Part of a small language model's weights.
Size: 12 layers, width 256, MLP 704 SwiGLU, vocabulary 8192, 13.8M parameters.
Architecture: RMSNorm before each block, rotary positions, no biases in attention or MLP, untied embeddings, capped logits.
Training: a variant of SOAP for these matrices, 7774 steps.
Each number is 128 + 32 x the weight over its row's rms, rounded and kept within 0 to 255. Layers, rows and columns count from 0. Numbers have three digits each. The size before them is the row's rms in percent of the matrix's.

# gate: layer 3 MLP gate, 704x256, rms 0.154, rows 366-383, columns 0-255
# up: layer 3 MLP up, 704x256, rms 0.154, rows 366-383, columns 0-255
# down: layer 3 MLP down (transposed), 704x256, rms 0.141, rows 366-383, columns 0-255
gate366 090:154092154083105112115075122106119091147100149098125064116144142055128108144125084106082097114161143163167134139151112128074104130127114178163114095126157139192107146108104097065132080122151100119095130126114185152101149131158168128124087164103153124135166128176148151127109123114131115145181137124152117115124133085104146149181102163134107084092128152128124170082139146133061168154144189144148070165127090138148150161079136106149039209103123160127087146100147094127132154204105077115091110154168149108144152249086141143119161089101153121115135109151055155110150166160130134164176150125184133105089131089115167104118106073104116026091155120154090135092154136090212127148132138164156129073154151120126081115114125152134094167180134110089116141090104131104170187127203098
up366 092:108160000121122106162111149126155148146172152182099088091113135098109151099139134104189147093120160133114130126169113115160111142159156105054162124116137106129058145089152105148174148103116099177120164162117063160106167120093151093103115076120192175113076160152147113098067143161083141100100142134135131140111134134093144112172135087119137091180124121084152131142161153156153111140124111167149114108146149102143140044127098189192149138081127100111180073130147136157078090158118152137131103013205108173210099177155100124145050122156074132144125145089121130132166134114113108121145142129125197127157118144122113153151143140118085109120032163120092167134146134145067158082164128157143154155123119120130144105129128148105102124159139155086182145170105115172125121080127159
down366 103:168126131136179176112105148112124126058110131132150121127080122146105119176128076111121108116066174113120145158163175176117123148189128148153181071126140115128113126154086148126095078119153060119137112128125096122103105115063123133137107096160121092138138105169193133095117092161163180108173095108096078116099193166141087123089147144160124143154130126118195131051119081118173136093133133112153061117109067139122094133112143136141111136148109168143127139149180222116115141190132121142098172157138068112109155126165091066189104097201130089108147099129105094155183192101195135144175165151114109106111137132154128094111170098109186095147211116183071142134095089143109140142085072119153112166087230105176121160127145107116143139138169106121161142112085107125100145148134105
gate367 102:111163146119129094102172119121138161136128141094143180156162133175119152141051141125175160093164086219141140121096095126113100124123095116127063150070089079140149102145158087125154136132132168143119135112107119139101182124142145099117104116079124088165073152103153121106183117090209100103145104143128115128170128065127155140144097098173162130135147094165136177147123117178173083146168160188181170078107091098093113150136109144173108127158130119110099121106063056098125100156144155124125189197111078150051107120119153154170112179100136067132115112169106166189081156120124101106145182103141102140155111087125122134153154105126169112164108110129140113089128119144139137088113101196135138151092120098060157179128121153050138165134112201177133139069138127082104170080203125
up367 109:143158080090155144177176117184040076143156114148100097144091081088074059120190172150086063086085136100170124153121104151090161158134116147192112146161142099139131114119074181107113095073148083136161137142144144107138087190105129150094094130100120083125157078073160150110157130112148142076101128189134168210130174142079104149160144199133108091113129128139160086101105159119112137193149119160135171108143114132155102145133072147132113158122135114138110129140143116156110161123121109140160067118124132133124125134121149067126118155139079086084190134139141151158106141117141172135156155078144081193140179164123165150081149060174147149137116180099123151157134151169216129146149137127133123132131161121155129065128132117051124165156138148119166122193118144177068068123154119
down367 105:125124113103071096101197051103072173156136103149170139108098148144124149168163110122135145129106131062167074150090103165152137145140100060122156103122157178162138026072106094109130139108144103111096124199128120099122096101147149097101117120100119089131093147153108061124129110109136136097195102176128134119174164125216058133121130183088136157123118126108127110108099112168133120101119144106094120144124111084115190118122117124108122133125125110161138171165172114108102150141115119160149160075122160135125087215105157161197108067151098036103104091148118081131161107185166129170147098107145083156124099143050114117091092175092159137088135106101183070107172187116130162157152107143135121130153139098168123131184124155063136141099126185121155107145101152181137111090096121
gate368 098:167154184114090175101186107143068114154119097088154112136130120169112149061148178130120104118155121098104115116108110108139053145136093098097131103152110058153134125169107063137184140162159083091073142135091141078063128103117119113114127091158155112121119125095120117157148135177095138113122129185093120149140127085144168109144106112100102099183153127092119146095166131133090109085136059119156187193135058058136109117155035097150070085086118100097139100156117140102117172093112117158136201078158129104118107131093104094040119124137132149182216119120119093074103101098156116132136094143073107120102167084156109155157136102133147205150128161183100123179114153151129102144117158133100145129100155109108178129123123092141146103126121188152164101172070209114114145112133116
up368 095:072114134091175132133131091094109059154166177113103085139095128164105166129110143115082106105119087109121171189086177111102173139086119150081122175069150094075112127162132084129122129163137118156124122116178123153165119140119125082122107142150189134094107147081126152133129102087103163109129143110123104107207122119110167128123113135156086057120084144218151072138173017156102155156128094143122142142092131105139126126129139100179090078172148160121123122132101070095111204163167168110112180140175139121114114083150188119072093136155128077184142152123129191142084162144107162149137137122100128129084173107040196189193114090135092133179092105091136125171119124135148152153105147132159168118166124098111162131090127140120135096128142157142053121139125151138122144125124208
down368 102:167188096159128190131121181114097112162146157131161114104147124130150141141179118202146126103125115115081126151115157122115056136152124150089125104085108136112121141118094087141108150163103119106117114144086142106116145118118093111165082097101099162148196113158135111134201125191129106152114119082115097107133124089134125125130143099113055087141121012053126114095228128148150099120117119129164175176120125096145096128141122115200108139087151097088093137136151140095095149064127131125129166121129221138155118134106197146044119115149131121104198130122112062120119084130114176156108083139101179070093190143163132148201159140135122165160139075133105124139093121168155075093116125126105191129111111134110150116118050076131164122121156141122125142150097184167112106061153099
gate369 099:145138082143182133199188149081085138153145078144088127170154063130115107188164122138178138161145135146092104175104146151149140104112140106222175089113111150138134120183142136125205114123096156107132139074135147113153106099176145121138123199082054075172154095139145207115108177210200113125161143108167134113119114109108119102186136091110190087139147155180122192138154116161166171109118107139142133116159182154142112179110148105177079153139146085131204151079119127173170121096164084177159098101150109158126159121090102105124104147145111153106153167134144165159110137132136117137130159112138158161082136074185142139068141066060098117170122064144126140101135125148162099164080141118094067166117127135177143136138123121101153142118122150132120158103171132102160142105135109
up369 104:137080122156114157086075132175086143165166107080107104125160148165060168157118115083171153099158155182077128172113155083046176104116146143088082127139098108094122109156107143176119123173094141143175162087130169157132153114131124101137118137103091165116130113094169140101088128101141128150183117171133154138137135147106081184195116159186115132134082120153147133062126044126151095128123184151109104180094132146168103159111114140156130085125143097095139137155156113097143128165189129138135106162095128123080104126173164129166133106109077107131155124196094146129144083203089037131159069077121153088062181146085087103166194124100088126129195073142156112107116126065134130107086104115151148152125107103095142176126181140123156079155116091130078120127147158084134123131126176
down369 109:139146070149130107163203129126142091102154095176158128186086118189124076195160111150192149147117088088114097171127119136143130082149139128145190128120080143166114125155102107148131114109065140146147149176150107075069072177148126127122124147144115112159121145133128131087181155134138098140095123082143126099125106090122151098150145085084162127151138137116122182124163132118100181089097150116146169136122173112091155172059130082107051152175128066153157174088096130179164081109122046130155119097171149116135184159071157172181112085092070075208102134146159150116122150112180196199121134089131106136067057130121111118064162125127132154162089102094135158141106167120149065163131107113114127134130130099159112103108113067120154095123145144155151113100144087115153125109155096
gate370 105:121159124153105189131112146062106166111123171179144131154165086156145147082130140110112106124110134143097060087152152125136127185102132127147099080125157125111067150206116168154096128146107139129146127203140112148176160166100117150093131182111139106179181119034146162165146153122201143090175148103137124135117143176081139146133147153127178057186112129101180123141114175165075105179121123131190099183099160126108115092078156159148108102084148162100099120087059135169158179137193121160098095050081090147104087097109115120142122139125156116107113120150129166129152112104119128120161112157095078107117117136144053138141090188164120123158075094164115101103130122132149166121098139118082187085126136134171177107192102126122169123110077138116113111203135133099190134090145106
up370 102:176114099134131094075157099143176142134101129075120125169118121191159148113117120117113064119104137164120070098119146124120142094147140136084053035161107087149157146171105125125126074131161099139139181172183108148124151159122090142187115087123094156170152094043184160135140150069141133123140127133154094116135119076145110170088182072161159157135126130161123068140172174150135106146104159086111078116089059155115150121200097179141175124114107116130165082168063092152142169137174066128120069109113143134164088103126094139132105176176137127152131153124154110132144157144073104138130053127154136072127130087146143173151137102126099110100094162074139116118123161104122127097143134083125080076037121148138152103150115129120142156079160136117135144115166177126181199125168078
down370 094:140151120152069047143108116056094110172102125104107141139131162133114114066122152106140092126107085135199045149086137150168094125146123131114025092093052113083133191154134167093174147151139137109158141112127143179094059130149144142155153088157177151169155133137129105192143093107128115105124140098138096086099099118120170103112144116129201155132127115084117078142121110147182135144164122098110058126123091146166136113144113134139086138131141135056180107152096120141131151132096121099120118196149092198128183059112144163145075165138057133119064118138151141116135128119133119107150150167154178134137165091109163136211138086120195198178126107095121132110095127137180150157127118085103109103112162138152138174123100131063123162172112122121147141081123115193084102102135129
gate371 101:155150151104117100140115088141095182160135112142117165131155093139122161122081148135182189138162114181114178142143148124125136195123101107109138159159101134129101116198080133109180073128149085130093106128109136103143145122105150121176075156104137146142108077106198186106123154151125145105109150117160107079149171132140197190137186197088124104186165118074156163116139138115129185073145147137192162115114106163087050135199124176145106132075155105101110087111097171200105106139148117146108155132112113114092141111117143099138159061151182092154123136095119120110104082168072116121113112145104099072118157207139097052073130069139155097135140099126174137116129095130153088123138169185141120079133118116063199112168133122147118082097120160106124171199076132128154148132117147
up371 107:131138075116145117124194160116148167155141130108074129132120103154066132096101120138172143044122071107146152139120114078089160116112240138109111150121118135158095119117066148171142122157083122094158121185125121109133104150119096109167158143170102150136136079133102164099137112143157127098126101151066126087140137101161123119138091079121146098139072143124135118168136146151106126089179167113134211093122095111118118162106132087134108082172101131201150061080143170102068127088097102137091101139107137155152156062146124159032124110162077142064121120122158084189148075107181178127163090116090128096149116120123130171076149140178122137113131121137105138164125180118145141103122081112110075031140130119122105151115094179168044121105167140121126186143134115148178110145113188
down371 111:065101119128147089085129152114100120142138138073184166150112127138091133161116123089193175118100184142130133122122155104101109122113089108132142157054155154146137110111123116108183132111113087121105155097125154079136037141123137139126192116120189137132107130065088155119128112144132131091117146115156147139128127178128060161157113177101164109151106131147140111126118091130117094156154131147134134099026117093095098142172107126124118122156141100149081141108101126167102113187165078194210128116116086101128124209051067079142093152169080112064086200095160071116130082131139159124147108115167094129100191134104116155096118079106135120130187119111184035106108166136131119122080128060071087124158101110096171102118096161157099152134120174159097111081111126128123127135087090
gate372 102:135174123122086055146109126134123183165160091110160143138112087128164111097154116086137068173186134063122119159134145093116095118126095179143160126150078133130104151121114039169122160075146120080125087166136144044153161111126097121089130130161127160129174117122177146156129171120131129163128127140147129185101114136134133101101154149090121129192151141090150145139099128105096165115195135114142168091166118106162113124125178153117050124103072105149129131133103157099118106062101106177153091054097159121081095115137130149079173108157090070149082106106162148181120127148182115175139170142099136143134145175128093108105187062134128135147139103099086154163171138220188101130115079118122123163071155170158145159121148165067180176084096095107108162140097149189123157172095131
up372 105:120035122091095102107139102145123121159126197160119079149132160126115118107145128185142099158170133158140111185152191116078182120124119114148141104150097084133121120126115090123075123073125104167134222150191121168131107121070174126066144129151161099152143106083169076117135098157116142126128160111103123162175180137158162134089137134200146127137114109128088082077131127164123133124113173133128090084135148128069191137122118102119118157092125111128127084079080152116071128137140071105158193112121077092111098126142114110127120074131164083136142187076167107117096075134155112136082140103194091109198064130137175145059164064137141091049147110100138153142184105088141131129151104114122200120148132139125135125161141087121093151152155184127123105151117113114178160095205138
down372 106:055153128120111144147172079126143131082121149126133117071133058096131141108071106121132130208088069091136125127125124116080133099084113143103204127118100090168149140193095105184106140094113135154136196110152156068111153162091183162109146041104112138132139137117097196104131110133144079149110151107147160137128107131095142104098142169136108128177094112185176095090126142117062138102135092109131189104108182115116123164099114131133166087125128101130116126098129097144104106196073209128104200141121173088131063138107122105099098169120186086111152159119126113082117148151115098115149107171106105094158106131102088137121124135071120125103132145102192172100121130127075093166108114129108109172087123155084090204148158105108153105112127089082081104152119211143201149159170114
gate373 097:168160164131162150133136095073154130131122092070093138134144072161120148177115135144095143112146143163121112126080114125139009142095135104193120093125124120132116136076127190070099099169066135145166177125122178109111126146168141096119138121178095093146152109113089167128091164119167113147208140129143138148147125128158119131133131105122142101158180143185160135166091171105165107177122133131135065071141146179117093109107163119138133157080112151117087162107134088170128114143089173104144150166139166167147083111053120145158145130117181114104116128172110126043121132128112105070145169129139087101130096103137127166146044124147122135129172152099123222137147149049090123089132166046169103138097103060151118105088132127106152091074132129117134142113125192162132201068110125
up373 105:205119078165138111187153119120137082172100089106178118089147144130151112126111108173182116139128123141146103088097114083141116150122166130171136155172161139160065079080119140136117110122097137144130141149140156169129126139155139180168072101117131176148204136188203133094150105080118106129124116169143131122144137117146154152188140144159088092135189166101101143076167166138106150139089145117107133140145171173139126104223129129125103122125145138167085135165109129131097163136111140107119189075106176146130121118120122147157147143153080078172125109121088122160120137173137135084126161137146069068055146053181150145181110108154163127099168121145192178105133183090140138139120148132145142192109104089131113170148191138170115149182132062055109115063136178158202120142172093
down373 105:170122153130138170134133168100080132095110156090174134151143155092134118060070108086128144132104139128115061104117141059169140124172116086177179154182119120158159121132159095133153154112177136150141134154145110078125087102142183120158132110187124143088152140183133167109192081027108133096122136123118132162106161062124130121158183120116175162159139140074122091189138171126121107182099066159130151092125120149137116125171178106122113121140189165178139177217088158150140114108139141110162138116098181158098093120148152108123131148102060149140118110096096202109085146069081093089093122135133134125151117097139139102064074110142153151165140106086120121131171128071106081150081175106144146108115084125161056126140167109085184154123110130139066128093100173111159166135134180
gate374 098:102127111098139185095065103161061091136081112114138131139129126134134184105173133116176110109166177068141071109174183137088101116150127136116106164151086092173098124089117102183095157183171105168170151158138026123112141139102083147109160105112132083078100085171076150136119117109113121107161114147071101133116151112132088137139120117053101168172049106199111086116131132056128081087108120138099140144091152128113080127102153111065087142133130119100153075099158103120145141127148138129102156107165130135143085087142097137164095099135142165134125098112178126083101129097106164172063120207109108181108110156109091126124136130188086120116114166130077150087171124118091112149127171088131148118080129132135157093158141166052102149140108137117161056100089129097076134175142188
up374 095:124167092091084197105081169108167102129059118085068166104062147093147120167123152173122035064098074119093121098099141147119161047151131076119139142111074090128201151061116175139155142102120121160086134072116140137113153081145091116100133143106108151137129161109125117110110076122073093114116151121198141126109167110139136075152170077097162146123127074154099115098087111110167111127101109109135123138143130198156152110138115090092149146155149137091157179156107174116128104118138107097082117194158109167150138106172184142156121134094163134063101183173074148121123112133143121087155115073205134123080116063135143097174119064166147101181094186156120126109182086146168133114109138130139179090124115095123111095108130121150127111090134157140152121124088130124188093156139140
down374 097:145110138161117147126127085099115126118194167131166098101116160086152110112154142117114129187099135218078166124090090174157157142141126090144163097097093116119169098096142108103165130131149133125161122099166161119183113138172211112127079182153162148120143127158156046127119156131114111126151160104165179115098149134122148105161136114145181120124217189087122177141182143138144069160145116141082098144126061094145177165100127183107172157091128154162102158074094134097121106122122123101111114160102092134120165152153107115120136170097161173069169136140096155152114117174135148067172104114120116105123146101201161120126127081056166058139141132133148096094063126133194108118145072133148123111158145086140168103183216137122117116137102121154162139159132081124186073090138064
gate375 098:113152122131155134178141119190163117086168110137128136174101150105121079135106152134072148057149121107156093093127094106140146112091129164075161117148101110167103189156092109158134096072126121125089090033182155126158154094136173108166087158096147133115122107130182159101128079146193079139120097148128072110159055110158124111103152142114131119094095119090158104099095084161082094166061101075114108142108109155093129148126169097136148117117081160141056150187107147081146124158121078128151152063112140121122138091173108171118176164104063116120088177180177091095155155164121129194135107071166100141146173138111096079140164141117124170185095105212081091094135148157144152149184107118123147161134174119112164157145121157129083092138119158153119132123111162140169156154091068
up375 100:080139188158110186107133122069152156134165136132135098131105093124151120119128095132102167101142184080176133169159135105165122100127143138077106123085109149109112152101130174146142188146104173109099159156150133153134138112130169175212113107064125139091090085114171098054093133095107107139109130116107108132156102116180078142137166149106105178127135105089144108128085121181083072112113151063094141123154157186115156171182128111118152099134188176104108097143115121137070076093081084113097115070162117120118162138153102183100143171091112150112125124092122128120142138112122157178121143063157070052103122124085134052139102148184175176167174145224102093108135113151130108103164117084148147127094128132094188108165091197163161178116110158110114099159137172142112173146122080
down375 094:159132157175205189150107164159161060157122116161087125158063167155108084083119205164138161065165172110174125153164102152103143131159070143158188151108119158087149121100118111133111146113128132063117122082176082126130165129063111155131118112085158124112107114114113155138122066099170131136141100126135151117169144129049158128121107144130146126104138073167168167122146085109080125128059083131143163180128126113102113161127156092140087066113144092140114128152160132136082083118074130114081130110139116137143109160133142147132114153066063117078140118118148157101153186144176106168176141118193182040129130182097125072163138176053136163115158122134147156195127127129154118108124098083132123129115129145144189162145121137155091169079104128162141118119146162182132201178140147
gate376 098:105167065155081082054113111149191136205131067104122133115126138127113190128106126164166120123125116123167080083137093087128111161119054097155126134135154039126141148095130108121119129133161086181133097127156097107071107067126163088115143100126126130118118218105075153135163108135120143136140126158158110180172104128110134104121138103108109117185168116118137134110182086160087123170106140129114133135132161201137100172159132104101124029133141050123170167079164168110117098097168100125086206093146110160096131148135111085126146096142097086138153169077198139126116165130105122103053180142091178117160100104121128130124136095131126169125179103108146087137111099076101078112163112111140131135074137170104111175110146087115144126187104165177165119180142115136123146102081080
up376 105:151128122128167099106121154150096157108121136093121125099142090150156186146092188216121122141167113102123132128085152130127096108159079142097127121085129092144157089171093133133095184130143051091149095195132105088184094079093081128081150129157099170127130164136119177118195122118102168163070154080210108143156145098116112130140123135134131129115112157045126163183123145065091164111176131169043126149135134119145102133151145127089063109136171164068127137073103141084185131115103108161099183176178079110087141134127111095155125108113104084030124204120151136155135154126112155122151126111165103086147153103150124157066175124144154144083154112099103072152100063110118108151116117104109116137135091130055133153111134127123163115130093115071132139151138116158167050132149125
down376 102:116107094167106168125096105118121146155113119164105142108180139185130138145112092127106112124153127083126065083117174118115150101129126179109168136158175163138094165152121113145113153132143228082143109243150097128152158063085112141127128193024132169095131103157134085130162099097107105134194087151168138141176090115133084133154092149142143102094142091098137131107178110111132105129124164128055059153180088130126133146163156119141151192088132158071096136123148113113157049110102108159121099142159114126131161140142149102086128085114085180180126099148085133117140104107104144067115115104171154092119128070145123182147147176129161230140214079137131096108129142091139129115128131140128115090106074165133180110135124135115126172170112193109096114126148164128162133164173127
gate377 093:179084215077113133095080135170082144130133137117099109150135130077163138143140123119155158075099178159116176136112145178177112129158151123154135105082155155076111095094157089112147119103120147129161118137165146141060110113138091177090151094130141168135180158127115103153124158072115169129159114146134126142118195212149177136103148086157085152194147089134099126151124130141099171139110179101110138122112082086110156101142178079155187090120100116075108150116106105087126136145115121117131083057111119056128081147113119188139112167117111142059105114090085108089124177149117131118100145136129112105177100109112106121148114124106151104134079173141194137111141112133161104080157098107052167108208190164111145090156078137122102115114174137157085048181072106106143072077117111
up377 101:086160134136212125140123133114172168105112173130109105143139129088116209158127160174084084124064090084161081069169058101153120110164122126151116128142086109161154095083135079145121129146121160130188120116131151030102145131145119116077155189119120111145172114162127169112080164172174132118101063122116107124145107084104130111122137132112164146115120082109146107106172199141114090136118159097141135136157086126188071133149096152099139138100160115082112129106138116158135170189124133150114143145145118118145140192151109103109121110108144071147138148130098088170117142105048138158189097127136107112117131172178142171126126138093184180145121125140054155076189070176122104198117147133131035132130198126127174150135169138153128141148138193137174185186110146125107140090112114
down377 100:167114125148066102143079131103098106119180103105157082131119131103098074154159162120192099081136155141117137214140203143133103130109132099069132151114130133137142117109114114126143124146104135172150136101145112145119147191066111155137084107112157120151112107100123159145110147097105090127126135202126149156176129145175136153094145102131076100169147126093110141117197124090104140100168121087061174142119146136069166111113153103146179144108127175162124174152132132152132142126129139072179130131193138111204085113134120164170159125133149116049175156076161104117145170139164093127142184199146134155147138110199128098177121176155106103132128170161200114206060123145176148141135139122100206124100150137098216074144150132074096145092136112117108088096160099120108084107077169
gate378 099:150145127122086112131150184111053124143112156117186131194126132147138139116128079106067128130118141129108130110163170159146095125146087156148163169123138220120109139147088083130180100119104080131126117114101127156172102114122081144124148160115095142159124152137098134173123140151122068103081160097151179100137161130164059070192160115156134118090126125090147140152112109118165138169168141167152114142139125101119182169116084088088193134067132105134138159156101090136133141097108167054185075102114181112126087131137159134115130108116062067122161190155118105119104127221133129119069075110154114137117171140119137096099120195125129120169118126124122107131114143101232131124118192208124138090026131085120107148107141150068178068151145111146110089112123123123082128126153177
up378 106:115102112121077120114123138131108141175103157149197139176117104085047090171154113103106150094119113135143111129146156154112088140155111093112151190139141188117146176121137098126114102134095131102190124112169075154123095136196116100164142134084138162157164176127111159137157155106160000156124127088085189065140120108122120062152108152126098118146138032098117128146143127098146171160110162127136106125095160147141204118117120132091131121094136138122066125142111150116146140180154118089142089126102144135065132102142148138073160136114110098109127171112120085120108129186109128082164090164132092124102151064095127100099139110167169159157110118123124145103077146093178158158132182170134133121137157114133137201117101092125071000070160052114097143106156113132128132113113158
down378 103:090129122105085128143133112138128122118112149096142100173107139109105110136141132114172124068086115185142169119068105190103159089086153152143186142110118110087141089111069100114124194159187156154150138098182148130129118090107116070117155110158123116172106158136145154155159191157112093126079119117128125070128075087096126136096148080117119084090170068074152073158133191121172093143121093154094117117102176047158135112136166182132113177106131102128135091070117136162118134140155129104153127085161114139050113143154121106130199127087143193251119141124126102167051087157154121098107122107163154147097115208079144180123159126143112098113161129087118108090158095162131180137122218119139123131101115085135121143122150066089108114151153111127120107127115091138085151123160179
gate379 097:123143061127179061115104135148061162145104196087161134115104113087101127195136126041147123156130126089128172096110118168053065107175093134167137161116163128102122070126176082071138141118130134118093120118156088144118121095130106046133108124125127164149120083107156170114177156161199184050138122114132077152105117129099141145139127077129115091154150084092105185096106137165132121107109142158130203118113149098108096128062115135184095079098144150112144151177088121050144084096151082136118141140145114103097158178169163115200166126104202108136109139166133124146143132099187173113102158148123104104133057123090136088126115079150164122178113132095115133122083076089099127139151118137121130170160143113141158092096087099125139153127147079111093128084116125115157069131158160
up379 097:110151151127102187162074115114082129142160122142115127075122137191135115141078136163062114115112110109100146100100100158144151064121148109063134101128086131121144135190124123109120111150171117145107100147075137094059161174137153111166124167119107187137168169129044123154156104109111082129117132185155148098069100124086105075160163115134114119112078091123228123117152088092153124117109132133139070126125099155199093137195107099111049093129075140077088108099131108119118201104132114088142110099144066110137112075122105160110129123132061195113129074124111092146178128162113132105182155141133139084096114143154094106099081115132156077115116136111169165117084176112060080125075127187135117122144076128182146111074097153097146157129073119127150188114149108114123098166112162
down379 102:097129152105150078170124107180092091111108105133123185165153106148147116184159110089114132149086131105158117140098151184097090145099119135100112160113169182138125125090187116176147120064139114056095084135163080088136117131128094128136133120129174114123104033147140117157181103093156138088113115180120080092102111146044077179106110014144153118086161137067148168123048156173163106123091166168209098157128142120103161151107135123136165112173143107162097110111115115116119070076130124174111131086098136146134083118148115080130124108049144095109150105143113187118123156085089129158090143085161136112146085120134178146114107122116139102107077160087116118116116124087172142142131099103144100146215086147149094142154114071088161060128110134155128130103134129161104097069147124
gate380 097:142171112151137101115108215102098186126169089163171094160122119132033169119105093143040134152103134140136149141102158122139100146136163141110077222120131117091113130123131165125092152082123079124097159107076161112164116138119142147092119099109119143149122105108124135125116084137155121105126090171140046127114073098142094088147178133158102121146138154133138153174164165097126140130201192134114137156175097131118085180148113096093155135156162148155110111173173141167094059121058031162178133098098172060139044176130106135132099161103072097143171132124107144119121076092132125143106136123108117115130096100162175123178091066181119135102168153113169131146117165139137135141162146105080102141169104138172174161081127106156109092117088078170135158089150100117145117166139163
up380 102:063144129142172117121159141075175067147134157137092138103149119187148078114141125090125114102137168125117182181121119187111095078124151141187131071112127173163082104073170117129123115110158140104108184138099147121068148107167096109151084120139127132133084169148098118167126094136121122168154119148128179153124113137150175127198113088142105115119073083172136156115024107105145091156122095145115127128135104150139084128137167073156111119125093155117190125135086130141128123136144156111159155214146109125173185146178140130110110133175180228143078080161161104118140127166093129112105128165146086089125064091125104154121103147138120033133122105101127126219152115074134085127112093143078080113073138150123088088105122147172070139113080161115145082110118176101086159145127148
down380 096:112158065072033093189093118162080170133185144146096073079092128132099142065080108140177131119112137140124168092166101121195125149166083159103110170125150142134159126116103115169146136122091154153077122158098126112197129173085153152090124112141138116105113119076146161106145166171060110093152134144098089126130105166137152092106022160137188119171128120170140168086214171165113124110168130187121091123112117128145099137107144145122070088104125162075140162122175122152129182073130159140101118100170118181076140156102134136104147163212166117158112123106095152059137091133082152136114104118091160113106101152147153099134146150117127132131169125164129108128113087076158137132212078146090158132128096132128185156143122113105176120147133126075095098138109179097119159100120123
gate381 101:137118121117080120122091093095104091105062127074205169070209148160164163118192115078116135107111130164128139090120096197138144060117147139139115123102145118164112168124163195101177140161132102153106054087128051134120114134155091134138103125101126105195125105099085102073122148146105088094122106142168119127079175104126116131123091128109146086139128131144147098185107076190097137131130141131152100056150152136136066149168111107120133150140206160180114167070142175096147137144049134090150139133163130129091086099188079130109164117174082186196141092162100109187133153155044076161123132143093116150166137143144157158104155121108146126133060127088148129108095111092150195170104103125151142128136152170149151105098130123108109111151095146110176140128138114127096119154148174
up381 099:161132099107147119119117094114132088057069188135083131143131153130117104152057162130135186185122148110143109132180147133131165121160139122103128079101143172100128103166096151108073102132137105178163095173144157151127131149100135110141162125141133156132179161152181128166156147097122127160106109148140100136103112137129115117109099125131156251146122071132124135128109171083111072124196143110125125189151173127155210133102131124111203154128115150123163161165141045097079080128133120168084104099109097092163179175116109116119089113085143096129132174165147158100116142133099181165163121120161157112096142123123150062095066086070168126186112161137045174181148195150142145134110142130108161116147145087119065157163114107103149099069133101155193072173127108134183144144119140
down381 106:150159090150123207123102175147118148164114173146097118118186145174154142121134148142155119112106079081150111155134158130113087130140165118137108169125144172110078149150114156135112095128152098132132171153179171144163095149139105084147149164091151171140126114146138170121018145121180137144169173108092173118127150211130154127122129156131164180123076136170094180056129185107139136105077130166133123150112087109079068108101139179190141077170091155122102098126088203122125079133208189129062098124152118102120138194142161108116143142120142070072165159089117132105110139137203136086141064123109132171104103160077118152124121136097143112143133158126100140096116126119098122148107142114082114136098036127111157122187111077063092138138147079106108109148126139193103090142152108
gate382 092:094088150087147145108139146120097075137153160166102105112180151079148124120124103196135164129170136086134088137093105119135085042087124175171138124126112115095125093105132093101132157165143128154066140133145113139182104081152111154150152100066114148137124133213125076175134188165138174124140140173104122062134121144092134112130146157132175151134138063126048141121152093099132117095072073142088155127156092142119155109152114118083084086118117076103137139073095133159158143165125119129125097131084101142104157089137056107176152112149144162136123140069070103123111130148087068114133151116098079162149077164068119109155102071120051144153139174114104142195184087129137108100116187123158110126100151093100144092129082057103175088101085031157110146130142163123111098124140112
up382 090:164110144133099125098143140092096139082130167116172123102138115120156155113161095188098101084078120094164091155092083143152118081109078174180151084133161095146147111153145128153121106148133103106157178122092148141120139150167136139141147073116135157124135174149084120171181151159155103172154178140123136102107130160090083122103141141156170169146127101144069131067141179112141088162117107140073175102120099129100098204120126129162095133156096133171162186074140102126131197083165188103126134097096099196129188121083112094176162167057159177127081136110086126151161128115096151113095161114121164118148140182122167166159095055136098201160096147164169126166104176163158163154147159149162172124091132075113065140121099151091069134150092091149119114179073134156080125062118110
down382 089:190107121166131166059184161102110156148127126135146170120077132116114112115164087160153135112129129170152128108095087153100175064102192116163145134178130128132139110141077159170237028153133091104176142104101136140152117255160114135180136086106101131146148100076127147077092110185147142079156163090082152158093179121123109154136147070185143105117159128057175103103149153106130074102115112118131102109136086139111126163102127079120158138159106156137188107115166100115112190125109128170133121148101074109150096137174133124082134104101062222110127132153127148143119146076111127098140177103123115090167137117163133157162107121118125113092090135125138145138139106172147125161171129161100131113164187151153113078109102104106107155151169125159118114168114147153080155074098148
gate383 092:131168138138038115107095111135116128128200173177092105154184137095142212156143114143078117128163129112127138175136119120161133098155156140108140173085127087158080161112098076122125123083089175083136108162084112137105118066154096150146114132176144070188111134142114113163171080097152137121044162173112099168114110116135171116125094127157126124109059062127166124049150081176138126093090074089113039143100132136161174149168117195131135143111100087172122109137161129115116160129182128122114120153187119164135131138140142137168140088125154167108131086163159183051108135133105092144090139184081122152134173133103076100085072103125107080131125081155114139120123154154112141101143119172126134129180153143102152119162096142166064122122146187133156133130169161206121154162153117
up383 099:218156137117135071194147165156125148167122146137119122124142154180111169079125105103144119087117081093098189092144115123099164106132141093130179171182139112132139150116117146097118047124141115163136100073123050115100136157075144040191077126109104195102154177134140145090126144173042145100141175106136182080127088136120137111087089148117104077132203168153135144155091146152095131095186127188126131094108120142117155126122179095146149157096133091137156159121163177151048089125157065153159156077082115112074112169163156106114111127153041108121126141122116111145117152105129114117121123107077151134133168137115139150143149181142175179065140085110126133114115089121161126156105154107153134163090134134163107145148138161102063119131051133127099166123177100100092139139106141
down383 100:088104155118143089104139125154131135130174129136113108115101137136111122164138154124189153135175140154155118129085136125104154133112107071122131195218158163155172076113130188112112125158125093167150098169130104087058120147115103115150134148081133176109079127161089143082112138136112121175153128167111153140130144104047076147140082156076174112113158165133154110166069141149131209196160131129111143105120134205122119179123079103138161047084093165106133105148196126186066089096165029127159208160148093182127105189132172101099118065123133110126118125118140121133101159171175070070112159154093167155128110092114122083082155132121122165144125092116116094107117139144161108158096147084148120116162131118165088073100125132136085083114112163117111139138128134099185144095089124